python train.py --num_hidden_layers=15 --hidden_size=96 --num_attention_heads=2 --num_key_value_heads=1 --head_dim=32 --intermediate_size=384 --vocab_size=16384 --hidden_act="gelu" --norm="rmsnorm" --norm_place="pre" --norm_eps=1e-05 --positions="rope" --rope_theta=100000.0 --rope_fraction=0.5 --qk_norm=false --attn_scale=0.177 --bias="qkv" --tie_word_embeddings=false --parallel_block=false --init="uniform" --init_std_qkv=0.0375 --init_std_o=0.0 --init_std_up=0.0375 --init_std_down=0.0 --optimizer="soap_variant" --learning_rate=0.00635 --lr_mult_up=0.777 --beta1=0.95 --beta2=0.99 --lr_head=0.0155 --max_grad_norm=2.0 --warmup_steps=200 --schedule="wsd" --decay_fraction=1.0 --decay_shape="linear" --final_lr_fraction=0.0 --batch_tokens=[8192, 16384, 24576] --max_seq_len=128 --doc_mask=false --train_tokens=112000000 --max_steps=6941 --dataset="wikipedia_en"
Each number is 128 + 32 x the weight over its row's rms, rounded and kept within 0 to 255. Layers, rows and columns count from 0. Numbers have three digits each. The size before them is the row's rms in percent of the matrix's.

# up: layer 11 MLP up, 384x96, rms 0.236, rows 351-382, columns 0-95
# down: layer 11 MLP down (transposed), 384x96, rms 0.324, rows 351-382, columns 0-95
up351 092:133089136162172104109149179136156130141128099199109153105126132111103184111126153104089181129111106217118161157124135115136151099142125117134160098135129131144130105152145151146083156175098157158076158076146142191139190167138169073085182151131195184156138121169140113121111161189076140090
down351 097:190129166140088071160122143124132109079139115052077153099112065160172144144143130177130162110108136127145104136146151167127115173129053153134129120108110154142175098161105144124154111174085144117081121234068155137102091138172149063077138136100108077145134140128132105129165115143107156106
up352 117:148140082160105151147112153127133124142099163198135122092102096105134092152162119123138099075110125130122133056190113175114090113175155077174113188104107110110085143116085153160120116165056214109114120101122079141087176201149115134151120085120134115148141173182139117150113138189122134100
down352 111:132092120147138091110079193090088140079147139168118150059112108169076126133142111169152119064169108122102164113142163154165137096090160089096164164129080073152122104097132107095148130074133094134184139128082109201170170099083148154130117130149154152115137148149150124133136125028146133155
up353 109:118067124138158164099081150131064141078161141170131101095169167092108150113076134140110044116159114149140146128123164173104131165147146124109157140080172084117106135113130098087097105130070125076187131092175161100126089104132134168111110133139107138120166171096113184121086102170196088177
down353 096:044143132134145118101139144151137192120094091161116127107102140157108165100151103145068112084132088138153144093130129132127139142166118139211144124136064106099099116154140124113151132116146154094149130093055136164148172103168077157139112122110144236108162110171156113153102134168133216092
up354 092:189126137107148080115110094140112152087119154099137074153057115093153172118135124141186180092150120112165197113160156166145117078169130149169160119143134129139169084134142106109079144175131094183162151060100154081126080140107119133133145148185090139120123143153084111132117075128044155111
down354 094:177085133174136116149122102123151078138125085154165142170165138170176166156094113087147110131186155147123130232127131135131097117143109106119148122198152099127162120070152132193130101108133197128158138098116151121099178156115108169132085162090133196184154170120151084127129070113124143119
up355 100:065156127139115125139106086097148113130114136137125133123178183108095082108185124180098137148112099137123117051117107175168107099170186114202093177157118187125134132104102142146166124124148124104103080086148101177149143204156114115111157161096105070164144132091126156098120156175107060150
down355 111:112170145148201116107188111077092116140150117145179141093080122115060110151135139129097137099093131107092183188168130141134140074162107128103147091073128091167106117120098098140120143133072102036111091155089146111157100153170162115118146146158094095165089171088140105139119149101111097067
up356 092:111219184112096125133087077138129127144129050116142137084136122180139142096034151104134110133111121105097162118122061140131128140147217128129121139169082118139162147077133163118084125131165134123066182118092175121159171094117142134093071142149174155113107098118078145113133102145120122145
down356 095:146183131154151124153119113137161105147161128108129148090139166172103170136155054079087106110202163139116150117154127170196165096090179095103133123094146197159091163081177134128164193111127137104134102180123158132133085142108153141114121105131189120113102159127116094126198189152165114125
up357 113:133198149156101114161149053144097133133151091175152198139132139110149138119092134182128092131080037155127132083107087139160140055130184136125110160154102155087120092165141143090124146151138168154157110101099129181147154176088152145156139186095162113130154109179129160099098114184120116137
down357 110:157067166132131112138095108143116167150128123121161061136114109147089147174116123101081144105133183154115128104125117090158168107116137161146166124097156085118141180163153077142148158154195066153121160127139149243177139095175144055115158127115130124158144138088133078157107187136133117091
up358 118:115150151130170119119172114126096166129149109064140166145091100095139145076110113165099148114166090214174140122096064118134128112161160078101096124162152109079155145116127102146163082170199042151099137181176152092160103085110143091121125160110142135140132096144165099125057118103107123141
down358 115:165193111125102096124144209136106133107138185122104135101106130164161090175132132147122125108094146106083138133142139132174081109136111129137122106155137118165079162154142150112123115109035145139132127126097129181154124164108104173091113071243086104050143112130147102102163173090161132118
up359 101:114169120153106149137127091117128120138049127124132121156126105146149139144154146128097073099138175169127165113119125081158087137158124087171128149208173170124119144137101071171200130118157141164139083127127081137152133112103099099199170085147174122150147120081074186062183123081160136120
down359 087:088089101093146172061153100143175074133103102158142127138122134135159047105113154089172140114187134111105114139136154097101129084144075157122114141099116099167098144144167167180107174177141068171079190099110082191126145168097144091166186126144083108114099123151149091135135113126154141120
up360 109:105160132125099156171142093103150140110097137089128103098156107093171060117137149112076105055130107158142162139144124159123152095150135119093127137065090156125105123076066148188112097110142132054109128115151112132093126168095135079099149147145121140125175091112118132175026116070078104077
down360 103:043130141194125175145139192092164138128098128091089087126123074089238156125146083160101144118144130068131136153139115111127107111110110162133181102102181157153141162100123152167105118128083145155158133131186108152155133159108136123108089086145180084140123120115089079139174099088140141121
up361 083:088133085138130113085134106099128127130098133124138089129167085157128066124138124177101095079136141096111117093102102116112138107110151112181075175146140152136095141182136100171107043067110155092172153126115134098105045134111128133093137121167155103144078058152152180095172107120172201130
down361 094:130118125089101134162129109131139068136166050148118079061168163160148090106081089129114111094103115103151149151074117130142103172130176095155137190144105088179117155123114126120085162122094148142094142100092120059155076088085139161136088071103141147136161209175118173101140118128142141103
up362 091:138068125180118156085116123162112105086096077132092092118126158116177122094172100101139132102103144098151190192098170146126103117140139106082113088167099077129074134150122166126106125113082127162114117133152150107090100092071158084141096179099121141155179137130069168094141189186166155173
down362 096:125107126127117085155076128143087113098083122124097139161208120148044095174166140103108162039172144113102152124156141120154173143180125045137153126152148094148111145141153124102067133124159135134143086113135094109145129153153118089143136177174145099155090146147141115079184160101138201110
up363 094:147166098143158143091193108108140124166093122121115157155203087067093102176130123150125160127127111171162152093126166139099140139146162169178132135124090119131114092158170111111166096109139063150075105082131164119096120109137127108073118141089138128129046153088110146120092067140102039173
down363 095:094137122172107181176151113120106088195143138145082109105102161124090122140122175090134116072168157086101152199199218153142144137120081167096165165092142087114111132086175119072175108109139156083115080117105149112110159114158099118137145108164067126069135126137130153135119135103128115158
up364 088:187169156190139142114145142140136174143111106189091126110097158151090056157129135123144074107123148086154156132136143119104200126119144179168108126106094117137097114179147124139177144136119130086149173088163162164060119107084102108106127112140196158093132081151141140025109133107163143139
down364 087:127080097174123085079165161160106084136095187131129109139134127157175173132191136107154142184159147127071148195113138134106177151103093126158203150135115125216168176119130153150136140148127108201136134137092126152106107064118100128121111129147120196125116136154175151138151096132178099112
up365 107:152183081191142169098116093113128142124122130134104157113078075112131100154174068167105205100116147134086103133111155111127133142104124159105151089157103099107132100118128095139179027182118114099162187108170066108136125165123117133148149145114171170056125127128117165106144110101170158169
down365 096:133076147053153125177112083154127119121169119163131110135102172086089150194110076150153122125124134160147079096181145060183115103119099167121119211073160170118124089138093171075141105102075138086152113187136117131140121133172150099097089142166126143150087093141111120143141128146124136076
up366 095:162145110114135101144082140124176132127082093158140123132131150130163083142109164064154116096092101215111121106099126097108091159121187099143152135119099090122067116153093107125124176218096099087119119115184126145160120111133140136096197096142099179124196078139132121097149106172100164074
down366 107:108152151122122112115159072186100057130157106174116112097140109108141158094141118052148108075152117122069090155135184137114140105135118108165131138153199122196151136063136142141134101123133101160118127068145163225142101118138101127135122112161165066156122146078186123152109118129118070125
up367 096:112090132144040129115112139127117116162194116180084146148122132165133097140080139102149095095068128152137103108172116111135115119126161151140126182087078098131076142112114088135099107213098085087078203119092114208062095113112165124107135104123135113124150084115129108117134077143163145142
down367 102:143155139125164144150137141093101127142180164152132094079132101102119072148077168089086148113111133097112117139118157121164118167108104095080134101185197086098096138114143166122118149117100122107141042141147137012162137123186101128146137100063140115166125132056152119172115171131114122097
up368 094:164100104133090043173117129162130125128084107122153144137139182097157109091136087151091152100116084167077144128171110176139171141096099090169147055144110106079117125152141154155095155163090065143161122124087122150163121085143169153098202136078148156109141133062143092139124180144088145114
down368 103:145125124156126094155143122168182184078109196124114102134165163137102079147066033062093156145135109188120167109114153143137076098082121062104128152122131139146103100099161170139107077147089166108125107127084164153131135101122126127131179149124146118190166117101153102147060118121129160125
up369 101:082177129153146121149136126133161079125135114115115148099098079081142074063131131218090112072164092110103159118133158105132151164110100108152140151127089168091099133075143175131155156183090120121067084097137162086155082124136092152101223134149162128168176134168139125132119129130102169125
down369 109:113066133117200102141113129157147097095138116181112114149124183165149083164199113084143112084151121144162134155211143101096148153120168152161170167079103142095080145096143136142120048180154088152121167127105100064118118140139129172140150089080091103157179144158143131135095134132157118134
up370 106:096114095122123140129148163145113114121125121179131071099067087082093148148174164165152190154099144179141109139117193069156175125167172109140168136132107161128081116158152153211146128138122109153130115075177132186103104146100047153148138105096074134092168134138119171121092126161153113147
down370 107:133079148064181073123127108125116181141168131098107163163159171137162085170078125065127129183082119135152131109117145120136114119147126102168095089105138131154079158068106121157165130159115168103135092149115123068141075208193167148078142148084071155121091103096116115161143153136113116127
up371 105:085104140112132087126107112122135116130112083151147145096138141109122112120142068113128194173106098160014165108098129098074154134160129186159162173128150108128130139114123143102149136113086116158083158126184143100189132137119128171117078144167172170130075133181099176194107128166140162182
down371 105:059093136111111169150152119129165080159152125125159105121149158105142058097082023108161210148143094064120110170152105145132136157118170157141120135143207181140161126103132145127108146145125101132149158125189160190118126159137133138164066119176154123091161132141123111120124129143119147069
up372 106:142094154138095114113055127066113116116134143111157109149093089159079087079133112133190175151117127157146140082179139148139167119106172115113176058193133118121085130166167112133153094097137144146064163111152146107098116171112126118131195084140149205138137177136109148100170183089128131098
down372 105:089124172122149119134073115162134129108171103117140115132083075123080156129132124149163210138127137170097107138088111102134101152135146133077159080139094071169123168162139091148117050084141075125095168165124098122117154157124145145137149070059116150117169147144156119186069162209111135135
up373 101:119075099054137159114094153116174111144176127170082111173151093104101150142101149129141159182125118158114122145111144109078126170162157082151162079167178097089142121122134164133144122162170063179158137080124127122134094108173131160171177096167100151101172077140144176107188110066121149132
down373 110:157208103119152111125144136092196103121069095117118112137134106190173127152093118116184110179129126192142143119125125158053117117125139103118120148116143155094060110149164118114150198144140110131127131152096110186162110154130087160200160142177124140108199081117122093136178114146168142085
up374 097:127156119125060131168135132140127121114154113109152098091114101117157116119141168171133151130152158108082098159154088069133088192111126101125098132158095118168100113139096168113049092128145180161121151124161202108100080145102111098072097105130164071088110192112163131061084117151201123135
down374 107:095141091111145162122164135149129083190141159108173080127051159080190105110104131148100139067140128131080105066101141147172080118178052139139091139102142098138088152151131116180128127094149084059113181131143146141150094137103150099151062117131079131115136151152150133164124100153163137171
up375 090:104089132139113149178118148111120107165104132113136156144134115176156121149085113155151133101136141156144136086133050122116143104079098100152093160084136126074046092142131173143088150111107178153114192110153128135080155179111158090100107170136133120163104068103102157159044063091139140067
down375 094:117080089123118114176126128114133171133127057081182073100176136102125119125155147153179207128131143177084106125129091116123134134086087201135159156157081122148125137075121155123111115187132172140070142137107130144104121148172123127140103087135139160106187189124131133127144125231158158121
up376 101:114136141171068098123136114128154134187131150144109117132147112137103118118075107084083098144090208198057141190125111195133164161136096125134149123192130054099087102128123108163142145127101171158142122071109123172204108097158089110143152131136098146122132138137128113098077142127104105067
down376 101:078173117136126112165074081130109089133143164126144135177151129126084053121107096070122070103118080079143121107107137115148144204081136138157082177108085123129125183145129136132110096125104138072150079183123189082128139168090124158148147066121138173171122122128107188149166133085121119133
up377 090:128161162109179158127102077061149150119195136138165165183113107098117092219128117113068147113067060140110141119137102156118121089129098123113126121100151118117116078069141135199153149159143091120173126127106122101143127102133093106133115142077186068113143136105159156104082092099166168100
down377 093:027083168131136114119130123128117135109099123123130088158094114132124143156138096120032173128063132116117080177162116133150122160115159142099146135146102133124121130098150157130155098093084123135110104150028136095206172091094094141108128132116174120137077144163085184080123171132114116167
up378 104:093094165175095128071133121187068130109124156106070103200145137177086078140096124143121138176096097098155151068168128102106116142176128142161157130141122064117172125142040139148133125075073085150100165162143152137117148125138104191106140130129157082153135093078139103150114109139114159105
down378 102:145136158124082138137113114210124120117145117095102124142085171117125082105064067104145083087132107148177112137117137108153102171193195125125171141121086153150116064158079106132131108140120128129150113155129093179124121133073147150077155113047167138186212161121106107169124143099141128145
up379 091:156143167133099153092138156111168183126109131156060164133128078119160087074148140171151110136132085131112165100168132096138165135147165083102147052166107127122134077208123124117201181145144149130182136123145159194104142128113070095123125110106086130168116147105175150096066157145121109157
down379 096:086134108144154195067148138138097129142132084095107067134117184084131087155093119157202141122129162093140058076128196163153154127077124122176109098119156134154102176099156062106182094131128150105088153134154118124129162082155089124138112114155083124175098196115133124123153124114148165104
up380 104:063093146130088141137131136109158107106134066091073082056121076120154147188117101155113117159141100148146120102102138128091111110094160112142124138126122053071165086143125151134126225159137128174104100078123166098159162177126127117152100136134155169145157119111192101087105120101096120063
down380 102:089165180131154065149139153103143165152157117113125147103064073131194091167134097133125118144130146125036162182112116155099067160064155134130144153184153150099130088116105154127159118115143104171171080098140122046104121174129135113121131122131114111068089122104102067154153106133157105122
up381 104:130097147142078090088157233106112112130080130121117141113157112123172067125166150136201069103109069150120137133110149090068160159102145132067136084119141128103075097189126143129128130142126094175106160080191146142143156141156147149065143135143135115146131084110114138137115063150167140150
down381 116:093087104071141133144104080159111158164190193083150133130096113121142136147133118116152133110124184164112192091173160144074190102072125138147127104151107146154113123069132088115118075114131096085168169111170156198146133146069112182186165140112104082159106114128142138110149161134100163109
up382 087:167127144120110141099123115155139134101174137129120179078187166116159172119076129154124065111097151177151140124126112131187126119144162110135095159184147097090179097154125154109134044153148150104105162125117097178130150165145143194093125201106126145139098154149165174090109104087042094114
down382 093:170081159124144140167097108142126174120141202162116143127071074082154117160131071110138121139110156177061185124094062125154142099095119118108140070123095172134152150136121156100127137126183136155105100138152079181126083156054133090081131158111098102127069149073116110105145172143134141151